Weights of a small transformer language model: 1.94M parameters.
Each number is 500 + 40 x the weight over its row's rms, rounded and kept within 0 to 999. Layers, rows and columns count from 0. Numbers have three digits each. The size before them is the row's rms in percent of the matrix's.

# down: layer 7 MLP down (transposed), 384x96, rms 0.205, rows 29-97, columns 0-95
# up: layer 7 MLP up, 384x96, rms 0.191, rows 30-98, columns 0-95
down29 090:468524501530513437433527485424521488445535508562502530497450523497541505463473565491546496521474516482462486399498578448426505481516511519547471546484574572480573505481502531549539521517507459438539493518498492501537482514472475528495428529508509572510596497441445511560524496457494556413
up30 093:500411506556490427586467516551513495483516548491537485543414436432516437450499540518528596504555489444473573544505511506530483516486529476531500489518492555488439492462539491445527444459489556512516486457482519499534548526456529566464523476587561443472462520510544548481501522496494565509
down30 101:472568467539526579532493534417458449475538506480463473500450549524468538517451506489516465459470564556524473487471491480551512475478461505463492571495497446492534508545523470547470517598516470518506552553463542534498485484596452473493466474446478537552587445474459409521530515580515505521
up31 089:470531534525442505498535498445533485387448569528496505514518531530475522459550496458413539542524456482529415455482554471489524442526482543555507498533508473480498511488479513458518499432394491513485494560487508526548485519499444551540532549461517427441530457451515444543468557473513439445
down31 087:464467563432444453509462553501508544454585484528552514492451500503475484495424452541557445518517451494530502537530549488550502521524488422495445450443517544489455493546452508560425548499532489505489525501514497541487474491479512562457514545577488553476525477568467528437475461591471490569
up32 083:446480513623509456559504558572459546539508503535494552527522506489532510438560511498445477451443513503530501477462494489488441442513488465495480577513448481438524505485448506540488511452550443495503535546501533532510500427418456528502578423532538499478533505565482498464476523581450537502
down32 088:562532508499469475484534512426493567529542522494516573476476503554492516541503476489521491485517479544445493473470476461533469520511537539546523504425463443519470532515427452488576476504509435501539460507429474516450481559613594450498515478420469572541464514552521540454501452468529441509
up33 104:544505408468561553511481484469465563559468483512540496484553470535542469408494422485471490504438579504426425539487519465506534616488557509494535568537476495520555539486506503476438459477531563522479476526523470450504550468509523509489466524502578533519562520497474514430511490515468492501
down33 115:530556494530484542465510477550465495473548543469531451464518504528454469424462561410466496467439515477499505518422474493483431543447521477467463535475439509539538467514537429434471552513520554470448523539530470486440575573465520534460464514512523527487525553466530476456489528509611534522
up34 105:544463407459586513543521463510565496528577553539496477478494464499529514457431561499467547503437514505449447438577512574447420476516528428496515532493447547510481534531474466506526496496434475521450471515475506548432556481475484498530472536469473526566488489466456498427500457471471505471
down34 096:512493479524543479556538456560482461548514537441523552502449501468490560496460506535443601510548517561481421478441514526493464483506423515477476497473523492445498510487504531438596495461509471508570455516435418504476526481414520464553478449562453479542478511511551493478536522527469566535
up35 098:584487519432545493473563465471530572497517537520583489517458489498563467519457487501492476543521517543526563482563533514566574535437566512469449439553502429527463487500506487491503495524503542463568484482524463463559522539438555452495510559540467576515570497492509463428488544498464467501
down35 076:527416515479558510539538458530469491544484484524538506472534533536512510541517488480490514493483449471593480487537470565484489503449550473489567526496580493447552559442567504561455563496514560499568547502500441481575562569497519532432459477446416468469547496480549468501501503532552500494
up36 099:432518412547539548515516535527548556568483495491484559534494450524504458528559506495448462542513484460474595521453466525447539522430455543469483510482560432516498516587460485487518489501536505560544513475481482477532384493514509518471466423504461505521596457531469549486512461490489502482
down36 098:516502501516496525465506443461493530470478423457550430539443518472496490519571495517493471524497523572417548494404523465533467519498500520463607510544513478390429466460457486448426454482481441506444539506570508474538520496481503469496520441516493476495487539571546502537525496474540556512
up37 091:476469489590498498513470539544518499459489549512534514519533462511471586463508507491470515462500454457480557511529541495539478483504454467573482473487543463436454459408565523461488502508445430491563504520471540542470492461491445492501555586576465545539521467505392582436498519478490469484
down37 088:552455529479455518500490474453472518503462507518447474454462503519519506573550491535566458460510469503471463521407382540501537460394503531480558533491495503475520570501477467450469509506480492461506452586490531528505558541486539490506490506433513471491550429453434445441515511577533485533
up38 089:472413501548457530536568482505538476471490525428553525451488530506466441528477538493534512409537460438520506440498526537515512488532543469501424472564488513440492514494454526505497517554548582486446550475526449450481544570522528546540533509557545444521447474505419486457453444497479517458
down38 093:529547539525471491510480457429433456504469463553512448467567467479541523417513508503501480566455529548531486539473508403479458509431466493429560513489562430516515507596506485449529477513491399481529488509473505499490525433480481515455437485501478587475504540510526512507527535524574508550
up39 096:531529460432608463468513464521564504532481520469522461466583509524507478491489503473501528498551527438530487555500551437464528484468580491541522484452454602513462448504385514521592497518524489433491523573467506476519476521481497542534494508445536541527513484543550533537543472519555504503
down39 095:431509435528495461488554548510512430484554567426434509513430524531501547483504438579488466423527546500503506521559494508548520484529479587443452577453547444463445517503530470505435509514558522495517445544498502520507452502507464501490501495506543528496492504496457456388467518519567493501
up40 101:506455546557487506492468470482624551468522551541503451564483453451471505467458475499498512531518519534476506510575463441524448478469552465511537420521508543511479553527603480502487541496580434460530463451507475547523537449481487472489556439443490464441437497493444475523521549515456506505
down40 090:519609514563618482458526441449546493524495522529530499538479513475493522550567524464454500549422475506538458410549539477479505508452412471502488485495490489445550472480518502490447456537490516418457484490538439457540538449475483500536569462476549463459552467478504463519481459489495504519
up41 092:526440475471542517529493468426502574509516477567482470532512512472523443537484521483505527527432502466518593455459528478480447521511440533435485465570467476515537492482496594539594529490496475570519432496491503468534468536537504454544534432488511516555433423426543465539470519515455493499
down41 096:408509500512406441519512505492497473612504510477493464569443468471498526520520474477422457581409479458576534537440485519522506482519542587527486493457531493458548468554483470524454476514502494508473509501458519469536502555495482485532379494533528560484504517531515470532511466445511471512
up42 108:468445565456490483448479510513485574504529463476481451483499407538435498448569505467517462470565517505494528479532463509571488535455504408508509479472558493522490541468449408472523448545437428515540512476479521539476491461576486496504539484556457521477544501548448593492527570470495505514
down42 095:450560564479563501493476518493498519487578517497473439496518469546462491520539536483542460448433461513489582500547565505438553544536543440538431524483555456544504524510557549545442470523512496433552566480502503572458417445550466507458537503524488465468524505488470525537488452488481568509
up43 111:512484465470550480562526461490508484517541540513564513440484520530458512557497469476555525488390451500499509538522577489464446563503463478466516501537476522468427580473489497558504574446569452556554456461478485539571487499525461469586528519451557493515494555457488501455469521544494437511
down43 123:443503527455568528545475418544478400533455496524533531479555446480505493475432501467446550504502519416585507539493523539458486441474520510531565469488511459453453543484526556544522547436500434548549506522514565459536486484449529485499558514453488529561472488547482459507431473502508520465
up44 093:479473511490507518481523560547490458603460509489508444519468575477527535465541510384517446486524453534448456468541530461464522430546515530531527432508530423546515495514512501463534475550486415508514530505515488468434489495589485441461477437527493535453502466507523520514553478554498482413
down44 106:487586567485503546424476445480472545443564537432496437531501469531498495499457470511423497487466479520497484548479452526480500509492583478514462550497492503514490491534461494517543565517542415523447472506420432592518435480448525471545527542542503515561479524481445523550470469558447497497
up45 095:472566477544512436507437461481504477609463538538535535539488477481558453501445505516522492523485534510441488511571514556458462526458533512538526517460536422487492495487459517462536486439546593526509532534568464444494477483477555509464495431487514571558606517520456522488548478477553490474
down45 092:489467509535522502466465421512505466494539488482559524565519550523476489451445510495533506512452480546576520512497371425522536489570461505505466553490429491488519513526503521552434517513508485398481543558561521507500440455461497490516446544530484425417507480540490526502514577522483539542
up46 103:540490473475512562480443541451507532480502555505524408457576460422485517535519556492497527516518490493484522457454503495588495595503493436527532484481471539469485506586538496481536450540449476482509453590521589512481517566509467484505531516570542551540471518490475490436447531506470428486
down46 092:503425433531534515568476469457477490580427488519528461483533568483460426520525575493501552488524484479536528512473495507497530523538520496453460464511480514516529486444460529543586498461457518532515522509553505524461527501506548535516540536553452490543590566552465435403494421548479489462
up47 110:471492483551546567442465515451441535459543467518472569459473491397509565481515506523524562471492576505447491486468509524465520519477512431462474512444564500516467558497568497463516545523416562521502478481417502508567497528472557537569457502551526555510498510520506513432539483482463458453
down47 103:420509442585545513593502506462514489546497506525547533444443484414503541567569448506491558466487533460513548508502487535548495502530479494447415482505540490496489592487476507538541497460439472518538511488438525522522505460457446503588477476484587467525489550498464486498479466490493489422
up48 092:521510457564539415513528591466513458467497495501493535477598568488491475525455500474583463529482470518466521495489491452468533589522517560507559504525491461481452547447546543484435467402561466565492502546447470524467484550540462453458516486539543471470559508492499476475514455508443507470
down48 098:481520501558524467475534484528503475509480586480530534447492502468496514505564551505473569542454481463425498569497453482518440594490449448525493491567538512429529442506495525463515482520445499478406487478512489440509543488522488486617436536466527519456594522555511524456468490515547516491
up49 101:539424541485495477529486459551542466501514463595552528449497543508463519485521484485454494524497556530481476464396604510448467501501442510541473472515503426493481455538456498539500621457475520529566542522496483486587510512498499512522402540545500531510514549435512496517531475529530467499
down49 105:449560522479508476520487462488567522433467450586489494508460477489512533535581517562495497469543519454429489512449536530554512546498468443426456450509479459479450519513530492540536457437471494472451515442518488527453533437430463520574505509504458513514587531536518552413551460476534510479
up50 087:488416429485508503486546509485455521547387483542495477630554524513481527488457532509493533525500522455482430503546590559486488503528568413515565493527540463437471474521482513489474483460605496471526487510538515465484477444546492494552540459505469495480469500503494420511513526493538473517
down50 092:517475543497515517567555490495449471425467519470426539473531444515487518475513577408511526519483463520547541517449554563477486487528484447584509530549487520503466549464485519451499534539549544479551498568474531506514583549528482425468544552560536458479426456526486480445551498537475498538
up51 094:459522603544578445489536460496539475490501515488560443581455498504581464520485482438505407516475504501480534491503530516503547488520538494497497529467537560510464448460536500545433461511470550434558529560491521488544494424494489541520572554527520534468514557441472466563524445465495462482
down51 085:491499524483506510465460483552474538510437479504478474542510531499464440507454408476521469515516442478484437552483434562470545520562501497481519532534481507555505525544437500480554586553417448530537419491492463509515555501527567450435459519463518549513405450484504497470491446543574521497
up52 097:493525500508482539540490482466472536513532552520447432517456391484522522500438501445422503453514524477545508539504465480503450540455452541518502607552531513555515547457508470481579514528434507537451465445522582492474524442529527502494421486487529494452508562478449538448493544484443532454
down52 092:504472484488457481481560479507525518510498447475525427457459474457514501536603416592493430466503590450482518483502548506518494579473520571535500455510441520464526510442559478501491445490562505502557586491469456455464527507537464490547524482496549505463434497462484494486418530506506495438
up53 090:457457482505463459528429559442553507507499527524496479489483531567491536550430551463531444552480489568559500469447513468476561536539582591456474508450411468450522479546533434500503468498542481499459466480499423525523502451524456554430511487501461493579503502480546433501473499525482510517
down53 098:466520468461539529449532512588457480526488483475469481504525489442497490489556532507426538533501500467528531538495466477464431504463441503533495475534552544477481560449438573448503530548494548504542536525491519438559578588442533506587526552537545499508538525567550506491503519423440527527
up54 090:471437529571502390473483470533457509435523543550480496525541535544476562473469576498456455482527548430539495513499456513503466476549544525517449442528478483474486478522509557490505493477612437485523485496477530496518537506539407536489586464523563488511474534438534510539433475493538480541
down54 090:504525477478469462525561493444515569539418480498459534518524575485470503553481496466507518494513498510491480426430498494495497476508492559544478556542470468569433521483452473480565474508475564406579388511494482470475572583509483486487441495459571458527479470516457500489524502494561486544
up55 091:480522505491510563447505519476521645565468450547515444545434463450464492491507536493518436454510535483503497546544525482473496559499558595480441552508428484517527537495432449462519462502553531486542457506488468576485500562500522527555536532445548513501540481486426523475507515461509531495
down55 100:495524479509548501577496509506504414496532550497502525417526452616463576407483528469450456465498529490515481548521462550539540434502471423515523512440554517528560530531535511461476523493509452518485480509478493435553494455467489508464523468523440526545442597499545518524499563506492485463
up56 087:498561493499477522517496540468498469466498553577459427490495485493440480518463577423437545544499516555473528503477540466481500501465484536544462501492480505451406543402480538476438535463478574489523493557539485525514407473459471509556516514424488491558504507601491520515525536481515552458
down56 089:545551571504436490554496519545518571493541549511493541531467477503535533543447500511521454503504471435462535547487479513556540546469498456415532508529434527516398461476537492525442511492429415477520508464483475447475428507481553493523448542459470560523477519518562487412528523545462520477
up57 087:542424453566544518461508537488483468469540479477551507567511479494489542524551538502513519458520491491543511528539472620483482467469419413567506563511519438485471462596535568410514502467514481584436516435516480495534492466541516511466467460509473502496493511514457527522495485511521438453
down57 085:546480526481458495470503490446518506506558476534483482431477487504553530474423491500477475481488482519441537420428546447513583516488512462493457448520517531517576454505440469553454461534496474428578463558467444483467556545451485515540521544467431433483533485538542536439471462466551547519
up58 110:463500541456465542551464544480531509471547504439451562475519418444471517530535504602470483472560519454462479522475620458531527481457475488489521562503421514528498538435459507549523559509496477478416465496483531529439535452437498488529446472508530482488461535486502456550485528531517482432
down58 112:548591526406560524488504482512492503512505573550436507470531501499515516542460536540556466552413606488495543479501510442484537444507488507557475481443522511528509439419453533498563497564504554517503582522535486503506479497488543504492553566472469465512503469489451571483472459513437505479
up59 118:512489485498491476532582487512523536497462482519504510510480449520522472449511483506502488518510499439471476450475466500522519521436503433526428538519443466548471556453458469550562563522493537501618503545505546542539463479466513411477373600490427546469529509510500521485483468443501477447
down59 107:538465521408559525530549501477466441562478514510479565549469535432497538526486494513509455502468488516519474401454494482525536453387506511450541482449502461540481509478483531501530515541523566480544495541509504568488486476426567508449472582523522576507459534513529397497511491487548474498
up60 096:491488481436527486479471454447435483468508495508551499534530482538514386512512417526529534527468534449564510554520521438457554560483477480574460449455425482481499529553440542499510483496545545489534530465414464449518540486500517503496486518594456509459561462539536511418545489492529515492
down60 088:472560547503559495483481577477428483448512545485513540475422514482507458512493487484457464490498524516567460487494545473520509554530528553565500420477511524620554484435476533525391558525542465490498531459518518478476568512502509512517479478546461408484539487526524540537531531451562535472
up61 097:506521384473513479528567523546453485509492509536560505514484418516492472486446520436470492477515504454536549561530514533509402449509434601567490479483534518550520475582549430500507460496462506494580524566556471529469544489491469486494498544499530546511478524510432504493502571485489494452
down61 091:530480504506500489518470483499515481500430604523492506466530432603528405484521492473559532523562516498495451499488501502496449454483570554465531538511420460505470488540492485513477462567499510507440474477492561437472459514586519516554514532503488618498547508426512508522454466565473495468
up62 103:529419571476483499516497521473508520518535436501447480518519465475454440557514495489520531496449470499498563486410516582549538486451441478462541494485492476420552524516472539539586530481538438465531476543486522492525437449455509471547488499497482501532561530571467560458451541523452404508
down62 095:515445444481449533502528514503513551460520517566491450508497512447483419489487451596543463473482507469465537546450559556566480458491418444502478479472501519489501549487492486524477456558553526464423480530531516469548464586496561470469595485539543531502581445516488535534452483485504510545
up63 107:442480438475526464465574467507512527536511429456502491457544518547487478477431496449469511498551464575478509484582550498485591528548536458511512529507467548487472496502496509559435479473495546525548463571403553505427438442495497521513499520445498419546501454540469519520477544501512483565
down63 098:479580492441491541443473460541495538564504434544539497470501480484565523501519472458543480567546467559423568478555542466512546551504553516479427483501486468458486527468537482462464470520535513520535509535483496447482480523426461481577473527440522533559446465536484390439475492468514480515
up64 102:510468425449539464467493461504609513522435447480509442478510499517512503443482514406544473573545512474469499502550458456571514523447552495567518476547510545500474497533480466515542496465516420520538541519465476438422467540491509526525570437477480530427501469501477452542496522569495532543
down64 088:544474470446483503576552526487502578507502429452522535463498515453510581547514474529529480567490493495501530509545462492551516511531485479550444509554558511467447451576471434477522415424434454493529525495546483499451468461508505451448575468485473516473549478496536467532556549512412500481
up65 101:499446485472506486508467494487451556537526532513506562542492565464463449455572471547428531566447523533390520502531431505472520545459501463498542490508517446492480519551484550545491487492543501498571568443461516474477515588529464459574541402474486435486467476520496452494530489532517488450
down65 095:460516435497543504513549514507484542518502456519504484582522448558455485510521470538467514512478567471513483499551424474543530414498518468494456492530529443475410529520549526452471490490529531542502589458493551530473562562447454610488535481501506513449559498498444529494551549494587531479
up66 090:503493521479512526515464526526556482542491510607465540454540469496512499516538503457482504521499559448466586499537580530463478437463471473549533490553530477505487526430525478611513541479473462438474495461579469477509489454479524438523530487491504550483518515549501491530404572498579454437
down66 092:465549532508479477521517539502422546460606494480442486539483567552473492483494530544547471509501475518502432489442511534461472533476513558503489466469436385530548474463421491403511469502559531446520533479465517541405478516536433487525502494572532494517529515538549525511488473497518506556
up67 096:499545495438497443457518533518550501496498508421519541456563528594485472500489495542495538464531492456468563471480535652475510550441492436492507509516415488492454515473504499488493475600456526473462533486468546517478448481527518541478499425520476508509555527489507545429474491418513484479
down67 092:477557466457466480571477515512499582527475405569467476559523430439577505447490526459514441531532444483628457546512477447573460486549562519507530481492526501526483445490464522468482516521527461499512557562499504556514505533465511498488562482504540459485484530450493500545506491503571539490
up68 090:474504489509552497468496518498449451532525509452491512381518512489510492536518535513458483504452515459458527474434555516543553530495560539473502506529538478488466490485505478441581537441532502514493495477520432568545477454471488528421473518500583520594554448510498567498498577566554429555
down68 094:487414508513466490484537524557556483490520468484473539531551463470465548512568522519498492426499494472555490567521573445517496445444476571471500515428568493436490451522504532516517524520466503447477551535599434538509433488488458448531467504531446487447495511558506498495472458442426444532
up69 104:530522563558530494475550476566493523478498460467481572563509492446497528547533491477586492514541487522468543567475485456499523389469500516537504473539431469556523465503487469468513485426531478512482501483426467467462455503468522491576473429484453518425486544528383497520521480547482495447
down69 105:471587484528530545490521531474514511456448469495496462441511451413532463575485457492544525507496534488545478513464497457570517518482423465529524559498542581480475532537432416531461566534468518451489523498591555461527457517459572516554489460499506527430550496505485488547455535506465542496
up70 102:516483475498529557552449497464587469497533551460511443545594529406541485475435473415524406488551554494481533481500535518498529567518462526488514447520574513477500540473474518504472517443551524418468584446522515502449477502504509534458519492466475546466533511517505576482513448473514497473
down70 100:500447496517504445502492519536472537500424487491513449479467446572466491587517523581498567475495525486519459573455402546489503536513556509403552556500444508448444535533482502480521473511490459602557515474487491485458523547490507481517532492483443515552562517513497408520536468521462526529
up71 092:469407517484477472427476517489558582484450508492511467528537542476491526494523535422506432502537534492475491532497540526531526506479540533491482524471532433548574520551548473520411496486507536546464521499518485543604542459519546582496511483511463562465461487494400458446497465505551514564
down71 099:444540549498552506467584534570506506505475509453544482491462526502481447487533524581478514479515528505489511495465526536501538481557484521495515527544503504431472530447554505500477570554509500427520502431509460489485611585519452544575458568510452502494572480550564538522488457486421501545
up72 104:523462458495462494458493449572478432476453466536529559562473577550521450525443539488582422559508488453486460561519521475437479540484428447487462468534501481487486472475516542504586444477502552421522450506415501486560549515529509480507500482479555450527462468485467510498551530537512485521
down72 113:518548528467507532506547428523493442522543550513557502551493550418466414461526463493458487517485555496506476502516445549504498460529466464507474517503517511482433483543518538483495458498445466421498482483473475569522553591515467459533454551533537497542452498509529571540555443430400508552
up73 107:464472542437463473513467511444514452507542443550509447516463479493464486457518579539571503524572569444526498505506532444520501513434500485480582481542486541501482422491532446533526550510506474521456580582512451532450529526515429565539515523534472403492453534482462504474506517565486486481
down73 101:500487507457443443512498559529547505458529537494507511365464496475492499465509498463511498497517483506474517529571453485565509521481508451540524541526458455471498537596420565436514480540478514473508520449521548408518466523597586444537505522507543499514422483458524505533473506523565505509
up74 089:543503457495461495557465546504537491522475550498557489478491497529523474500529520449456476509508443535460578552433419581480553556480507532440462499488481450490460521535447454482505497548530519539412593532527496541600533446510517501569540484493512514416407487506490474518507524474463482472
down74 086:496478581485512506523477498538539484448528538511457492510542507469485511461593573508487543477499497543510428540479381547460495497534470505516546538535493451416499526525526508532490540476541538502495603480536483454476489506520493517558508569449474489523522578417478476461419546533496580479
up75 109:550513485528553517479497510525499585485530487480520549452580497512510466485518492474509497557492474589563479443489550394526522527500509487448505517531465452535543518498522540519489494472559514481526420433474458548551495612475494436559515475452572414536532509464491506511463578526480512483
down75 110:491507515462518578518500489499504547495535439453526480427479535459544547488534463568511514502488437489528428436534458537479470520510477486466554495498483507468487492532467513541459476472526494479539476538506423420510529634523499496523486498477460539501589525458537406508486606467496557555
up76 099:531536513544488562534486529469590543471515569479481458502495546530550498478474508446475458485592516522475535474554473429523494551516524550477518525535476551513445531519486490500535516522430508501553513543453554509461529506492359492479515510524439547497413450506497472575535518519461585514
down76 101:504463458476535558486452492495496484514494519555542531480442524501539477455515524492523469525509491513551493556464532525493492552535541423447475586522567605393485601479526463499450509526511572538462514544523548545506446489444541538452485475492500463498576458495455540464513484446468559497
up77 103:448474515472479521521554507509445423484504455468499582536509504524593422473495449477538540425484527504475474556470503585467482449503430514526522474422494439529584479521512589543483529523498475473571450503474467475489493469530480481499467470522507518524533502568500524497393550501500501439
down77 117:475496515543553504507451513523477543399557567489479486454512509495505454515554610438515504497490546410484495487525490487489480561458453501524484577539484548523455548493522488529545532482442485454470483522493536507501510535518577460522565506457532451452524489491479472388402547531483529467
up78 095:461472538452483471444446529456483518408522501536469523538505480485525481471494439444548497505577570495512544548473533554491481444483501469514473430540485533443467482455456459470510519512577535522573509466467559415449491477523494492551494498444452496563534483571452515439588492459532463501
down78 094:487424544468473527433464498515494508547459501516478509488493475449430504549484527486547466566536523485603453541481554492503515435584542460453444462479538559472488435495547434464443480530549502470452403504528513513512457462513409522408479468539467468497504499544485486532474493523514519466
up79 101:445499478445487488516520520516422433501547511555489443542544459546464445440492503463515457568478506514422451496510455573536574500487529460504449471463493549528477488526453475457517495578489466504445535574475559483465533518509537492564549545534494451471494550513545560540487459438470416502
down79 105:421475534486522502438506466455494473544544499496549501511451464455471501480488537536420489505548534463527507468576542466498548481493481557463505539456554476574539542512439474548478488494422512448503475544450485481444536532446435580495509467495508522495625505528411486490513458538477494561
up80 105:557501561395473416521474488521551513451530487492510422525535454518530441505563503504469492537517504517446502512523561512525502529541511462449537416465508508568518503493533515553530477533499577506494474477473500510518591567592516461513470451472443471442504517510442487591449559517496515515
down80 095:438453478474480521538517504489514412515509474517514505480502504466421538470524556486516524518555536504493487528468536503482434480532484483493533443452528455521510534511499461507397502510462464458511513566400461484487514564546512454414465551473495465444586524453474381498509490461412514516
up81 099:471488427534481512481551570546455518516469536488530537529484453476548499546502554533514594474476492471437527476506510491575423485490502457454526454507535529459545513523504427493552492522600465528473469527423500526440537432447500506512447566514496494576522536423510560501519498483534516427
down81 100:451464513552460560503452441521550502522569509530506527515462487541482493464431523485510494515447500542566472544482507531508544425480486441473508543494452421445509499559577513465521488488518540549486483493542438455486546516480512491441522495547547579541413508499479473445495523423385504474
up82 095:533475518552529547463466570453525487527520531496526555506412534528586442542463478508461438495487481521449477527562498518444510518446503537496539556522456546454504521459482520426480469489536569467535506505472508493569590415487506453537486507534439500541466446534560487467521473460496414535
down82 089:558527503587503543508507538475478484516569574552481501468514490535529457505442407494484412448485474520477523501451522457452501455519540410550440495470455483507556504560500440501533548535504490523458537521447505465424497418516437571472592509507481506492490535467554486511512542458527485501
up83 096:453484485483515533464483448526471559527568456451495522475492458499571528444523564527508510496498479503492485475507483476418542478463475496433447576481482544569454510466477441471510522451495471518600518538408525602469408501509471551528461557520518461522527458511508545460480480449486436504
down83 098:418502553514541534448479441508487524423469499433556539371472450557447471509521504463519500501516478508524435545540512507481529472463453469496528533504530493498481527493496499500491535546472511454540531552409518455533490590536537449523489523542476513593489548438535468484534531591495502518
up84 115:511494544550512517498583524494545509499496517509495458468432505444558502457561512384496565554555455461458467466442495496494469439466517466507418452477513515496533594537441472477507471465547529547495482524479512563512513473501538543520452573508479571460564472516520558430517492510447527480
down84 113:519541457486529512478564551489479490471518467462511451517474509547497493480450529391510506487436424461465462511499560528483454420520599517542399423550513479515508569474492470553508527481487465501483526471496515526511472444546510487565466607477517496561528452511525515509471516503473568446
up85 095:539489521478500461508523429497406520498480531476493508431526472531438494529537561506424544519536524425470522464555518457560534506478436468449463485471576549470492495499507487524551465531466512491493496452473594558528583442496560476498524498567453502532482495472445429510563509511528421473
down85 088:472493479549529483502487541532543539528468486501490481581458500489505456516566464537524499482470451509516498437511515577476529529493529473479511405512451483519517578435509489534486534441511501491446555525515504555451569545542443530472451503529552426454444419514531612466438484511492573485
up86 104:497506560542513489465557549498464537498517583490499531456422481474487433463436501510491480454531556494565534520517517457557477495510526522464544542533471548507496574492472511467445541459568482516460517474469545534426534481483531523570512488461390540596439463436490520440447489491525489513
down86 096:518493519498545499512519481432526447430536503382484509503529527501563455435528481491482467465531486554565590493500510506525486546414591451502455442474526466496462494509429520446504570513495516520535481499519534520462555500485474595509509435594490458469499550475478542458526480505482521543
up87 089:494520538474500470523419526565426559468400481576482503423552502566556499463520478509447520531549481470544467558533526479486572516442414561525518483454557488511470522419510457560470456502450526433500528489524530507495474498522461514503452548545531489484490510479538437501565496472495482464
down87 093:487506465511442473461525566507540467505524430434499452486458522466469526595549457468499536526523471552484500483407422563521542492509492537451475533548431506462444574498545473451431508554475511517501563508440533524524510500435534500502466507526541526453508485570475462576441489459508495450
up88 110:484495507417519478537544541526476549504467493469477517475595515483433533500505503459537500489508493550449507548520574543541513589487551412457541569549472468500473489441528487551459484506466529416483467522461556546509589528482484454527521484500445528512469529564451411500482518492476428505
down88 105:518525478549483520524464511474503588516499560467440574540531489514480549490437521442497465491522544541500544480453547489477541501516531422432513554443497465493565453501526539517405490512428520447454489502542514513471482541494470621450490508520516544521529445507459536563485506458545417509
up89 102:573522501500496473532512458428471474487476551470469508488420369515437430494489515452516528555455547577467536440490537483515491490478414504555498503514504534469467501490570467481577519571489486507469500554526510489502417463429522523505577480555488518463477491490477546476550467539452508499
down89 098:476458520512458514519500516598469568485479453468508466563469555487569485610464461527484525450518476428473483461511455553469465519522515511474488478540415527532559527529505565547525521484431498573505464542492467449518480503533501501519483524455509437444498519512511434410440537485476532431
up90 087:514500507467473470408586524478537494515503444539501484507512402544491477442536441544523547517503507496519521541493482481535455450487407474498542490498497564516448563477501564475462568540597561519595514514526529530546496521444540498453473525459488504454466430494550511517498504483413490490
down90 089:500507468545515447487509478477501553481488458506505548475446533529529605554537502494474462531514519493533465464465476514442555589502475468473526597476486507517478480496455422527482499538493421489457487424476520465492481527612440517526507470440437498522468538570416491509545450555510481456
up91 093:473524457510478498508489403530450435443459522532555575532470540451564505466493508525494516569502507492518456497457389524502445429561473552507468558531487516529547518466474545481558487488512448460531443434436514476559485481486562533482470437521570488504525568502551486483497555483474471515
down91 088:541489523545577470509482517569526427543545516497511440548523444520438465511531509570545491537468554538503463484454554524412535494532565561517493446550451530499554581534490501482516580505522532496535494473464451521443494524568430483515557530471520504492500422447500484488479489552473516566
up92 102:392535484502523450511492516517462511464490508486497551503477455530473459447453496461522536518561527467529535492449512568538486491419532520533489576494595497541460506517509500528466476472493447554541531494488569484472498517540542515496546565459488557463524510497487398454492510355462463508
down92 097:484482504507472408509547493499477523543518499504470485570445460571476492534512500512483486518558486458488487489462478488500509564516542534507512434483452428459412415515535495456570525465492560502484462535492457594514519589510425494500446423565460493538476496500502550426494417521504485463
up93 092:511487521420529542514456486518437526453527527457556443543511466455498534542545538498505511495510472517559472459480446597526524467496537521497541458548501471546450497515528515537447523545513556478484489448517510544553513471466457550516556475546500525389573458483509528465494402429521413496
down93 104:499556477486465504520478431460458529474498538431601446438523521559539564473490494429524529486497515467446460545576468511515514510550515450498479492511535486501648481541534512538534567498464499424494463493435535449457503430470452469441476520507464456498522504500542500495490517457519507456
up94 100:511488555511516564487475467530436542491510513537484561508545504489432514501534491513507465504524451538506487528512537462440495493527445510557447512524499445523547584559472412492495494526521540548479511459447483393436447517409465432539416530487469505538476497435465512521516559455519559449
down94 102:535465521461455512461482533521520515533410521543514498484507533458455477558468489463482519514400473532500458535576506503525475542421546455488635549516477493476523508483479470425477457460470555499558529512501453449510458520516501552430501516484502465510453475521527435499523588405508499515
up95 101:461497520512509504428473490534574528476441501526483512545491581456435468508529482523440417454537592487510514551527570542469426502502469545501476462535511466542532526618467436523511490517480466567511499508472550520480460514469398499490491457490561466505506505486586520455465465508508475466
down95 109:526534497492493491458445560432525486475503505427546473573484566519498529484486511457507577510429558518483491496502479571478517519521560509448603525509591523513440538428507531488529523498495420493430482610521505500530515470477522468533448512464493453581452556493502514443495521488531488527
up96 096:556495417486535495513499469540498523525546545491586505464536412504573405532409532423499540503493531518500494519529536525437441499542533532528518507538457483486510467544478496461395534480579434528497493538521433516491500492515490527429499568534520479517537458477500562478451494541479485464
down96 092:504462538542438466456511537427528471471435520468494511500467582463560549498492481562445442507513543512529478525508542455554494489527550454484516497587440543533494527516440440447488476549509513491515521532442496554481506502512475566546506551464465531383483562528517475487490493507606471543
up97 097:612508485574541510529485514526471468517544496491488430485558465529516519440537505490463431518567451498466444476480512474513513525491482504528526473494489497579490487490503486483510489513476484449421424509478389509498467510488544462504502498404483512506532478555479570537499586496608472419
down97 105:485457557460602515505473513496436425538535516502499491550435452577465554534550461554506484450503499471502514504396447452431481542548521473548490430522480460489517480518484503498573530525567488518523458515536541464452464491525450498453448437522519466518513452475522531531468478497411553490
up98 108:589504521477482524509523531538427534457491404498489462546434460437465457557424557470531453534475489493480496525440469522557538449483516512568552521524495486543473479496507474479556517455548415514509434514518514573503437520535488525550559512530421508538552570473531469491491523531478541519